Part of a small language model's weights.
Training: a variant of SOAP for these matrices, 242M tokens, 3707 steps.
Each number is 200 + 20 x the weight over its row's rms, rounded and kept within 0 to 999. Layers, rows and columns count from 0. The size before them is the row's rms in percent of the matrix's.

# o: layer 10 attention output (transposed), 192x192, rms 0.245, rows 110-112,141-144,173-176, columns 0-95
# v: layer 10 attention value, 64x192, rms 0.181, rows 46-48, columns 0-95
o141,101,181,190,182,162,217,200,221,206,192,202,204,172,244,220,183,201,213,204,179,186,176,197,232,160,219,220,175,206,177,197,171,197,195,197,191,224,175,244,196,193,223,181,208,217,197,215,212,212,225,202,191,203,221,163,229,225,200,223,187,223,181,205,208,211,197,205,206,207,213,199,178,217,163,215,173,173,237,206,208,206,198,187,234,239,222,175,180,216,222,227,223,195,222,191,187,246
o173,117,222,217,211,224,184,171,198,213,204,209,220,220,196,176,209,238,204,181,198,244,199,174,199,207,189,199,169,232,223,134,217,236,180,189,231,183,210,171,218,152,209,192,213,192,200,184,182,193,162,192,167,163,200,200,208,180,220,193,153,204,189,210,210,211,194,203,140,210,210,206,204,218,168,219,202,191,172,190,212,217,220,219,197,189,203,207,205,211,207,195,201,189,226,220,208,220
v46,104,180,238,212,203,206,187,162,203,197,186,204,208,205,196,209,214,213,190,239,215,224,191,204,213,189,178,185,176,184,160,180,217,177,195,180,204,215,228,156,196,219,224,176,230,218,203,172,220,201,198,195,170,194,204,239,192,209,200,228,188,202,216,203,211,197,204,203,212,191,202,219,222,213,213,207,233,225,151,228,195,193,164,210,195,174,164,187,166,184,203,222,208,216,185,157,197
o110,096,228,217,198,236,218,180,220,178,220,181,211,188,211,258,166,207,203,163,203,169,205,163,172,188,244,234,212,240,205,191,217,190,217,202,185,183,173,204,219,181,166,177,210,203,199,223,212,217,218,189,195,173,184,177,220,220,183,181,189,180,176,182,170,180,168,204,205,188,222,195,221,188,215,232,214,184,187,216,206,179,192,203,206,197,229,193,247,204,190,195,170,213,187,162,214,222
o142,084,170,225,218,185,202,201,171,191,196,206,207,249,239,227,216,178,218,200,204,215,200,209,193,213,217,195,209,205,222,200,188,215,207,163,212,176,195,196,205,218,199,188,173,175,229,185,183,176,206,212,173,193,218,190,212,220,225,250,209,149,180,162,193,186,211,214,211,211,215,207,244,222,225,193,206,187,226,211,222,196,210,206,200,188,194,197,233,201,233,160,222,187,189,213,214,184
o174,108,201,204,201,210,190,254,211,212,203,227,198,209,215,156,222,198,217,227,202,208,145,220,185,205,193,151,175,188,199,218,172,197,203,189,202,186,193,176,213,210,185,215,244,200,179,197,201,200,182,210,164,244,194,230,201,185,198,194,230,257,213,223,187,231,196,172,214,173,176,210,184,205,225,205,208,170,200,191,180,176,180,203,199,213,165,213,182,259,226,208,187,200,181,229,220,186
v47,107,199,175,199,206,205,185,189,176,209,183,243,206,215,202,191,226,209,173,219,196,219,199,155,178,181,233,205,177,221,216,216,200,220,185,205,211,215,162,217,160,180,222,191,185,187,180,211,187,191,229,254,237,184,203,192,204,204,171,203,208,211,185,172,211,233,233,219,212,202,182,210,218,201,181,192,183,164,196,177,206,205,209,204,199,223,203,229,157,210,207,199,207,210,200,233,196
o111,097,199,208,219,179,221,191,236,191,212,233,186,240,198,216,193,200,181,212,173,193,196,209,215,187,217,186,184,191,179,195,194,177,210,198,170,231,208,211,187,213,197,216,201,246,175,198,234,191,176,196,201,211,213,169,219,182,207,234,205,166,186,198,214,185,205,197,218,232,178,160,174,203,193,189,223,193,203,199,217,202,189,207,215,196,227,192,178,202,177,188,188,194,166,199,166,182
o143,082,200,177,203,193,198,221,206,191,171,194,242,175,236,180,190,208,243,190,237,238,193,202,164,198,184,217,201,207,226,185,203,195,217,171,228,183,224,205,166,212,224,201,212,162,211,178,183,144,224,234,177,193,222,196,215,205,221,189,184,213,200,191,219,214,208,210,196,210,214,216,207,189,142,225,195,192,175,163,214,189,198,200,213,186,176,216,196,177,239,203,199,221,235,229,205,211
o175,115,201,236,205,236,196,185,191,221,183,208,195,192,149,190,206,155,175,170,182,164,232,208,209,230,162,194,204,195,209,216,188,230,196,226,185,182,204,171,196,228,196,233,197,205,184,203,193,193,202,167,181,175,192,217,186,202,187,192,231,209,216,198,190,212,203,189,220,159,222,212,218,225,181,192,187,211,233,209,221,192,219,172,197,190,168,198,187,204,207,190,178,185,205,232,198,168
v48,103,203,162,180,194,185,188,175,212,220,168,214,204,209,213,217,183,231,185,200,172,182,219,223,220,201,177,211,211,185,228,228,216,176,211,189,215,195,180,219,152,205,150,197,208,195,204,215,214,234,219,186,203,228,205,198,189,197,198,207,226,196,217,150,220,214,239,223,194,214,182,225,201,167,200,171,196,185,174,220,212,188,191,206,177,171,185,242,186,212,197,223,156,186,209,218,220
o112,092,220,211,186,216,222,229,220,208,194,221,179,223,196,186,188,177,198,221,180,199,221,204,180,199,220,185,233,187,230,195,201,193,228,203,180,185,207,172,168,191,212,193,194,183,195,168,189,183,169,191,214,210,236,221,188,172,236,223,198,170,224,182,194,190,181,199,168,201,200,208,196,186,202,198,198,179,192,208,210,219,181,169,237,185,187,225,184,221,206,225,218,191,227,215,169,182
o144,093,186,211,169,178,200,212,181,266,186,219,210,238,211,210,197,179,183,177,191,202,201,171,188,178,227,198,232,207,205,201,183,241,211,194,206,162,227,220,236,192,188,199,229,211,197,193,189,206,233,197,203,208,210,164,218,198,174,213,226,216,207,221,240,211,218,201,206,154,221,213,213,219,204,215,244,177,165,226,207,229,183,223,200,195,193,167,216,219,194,204,208,198,176,192,197,232
o176,114,220,207,199,193,183,221,175,204,174,204,216,195,193,203,197,227,224,187,211,181,181,202,191,202,176,209,197,206,195,177,218,203,181,200,218,192,206,233,197,234,205,231,202,189,191,200,215,201,188,199,166,192,197,192,197,202,169,229,200,212,210,205,202,218,253,218,219,206,209,171,208,193,224,186,187,226,197,206,172,186,218,229,178,219,181,195,173,203,192,120,167,189,222,195,229,198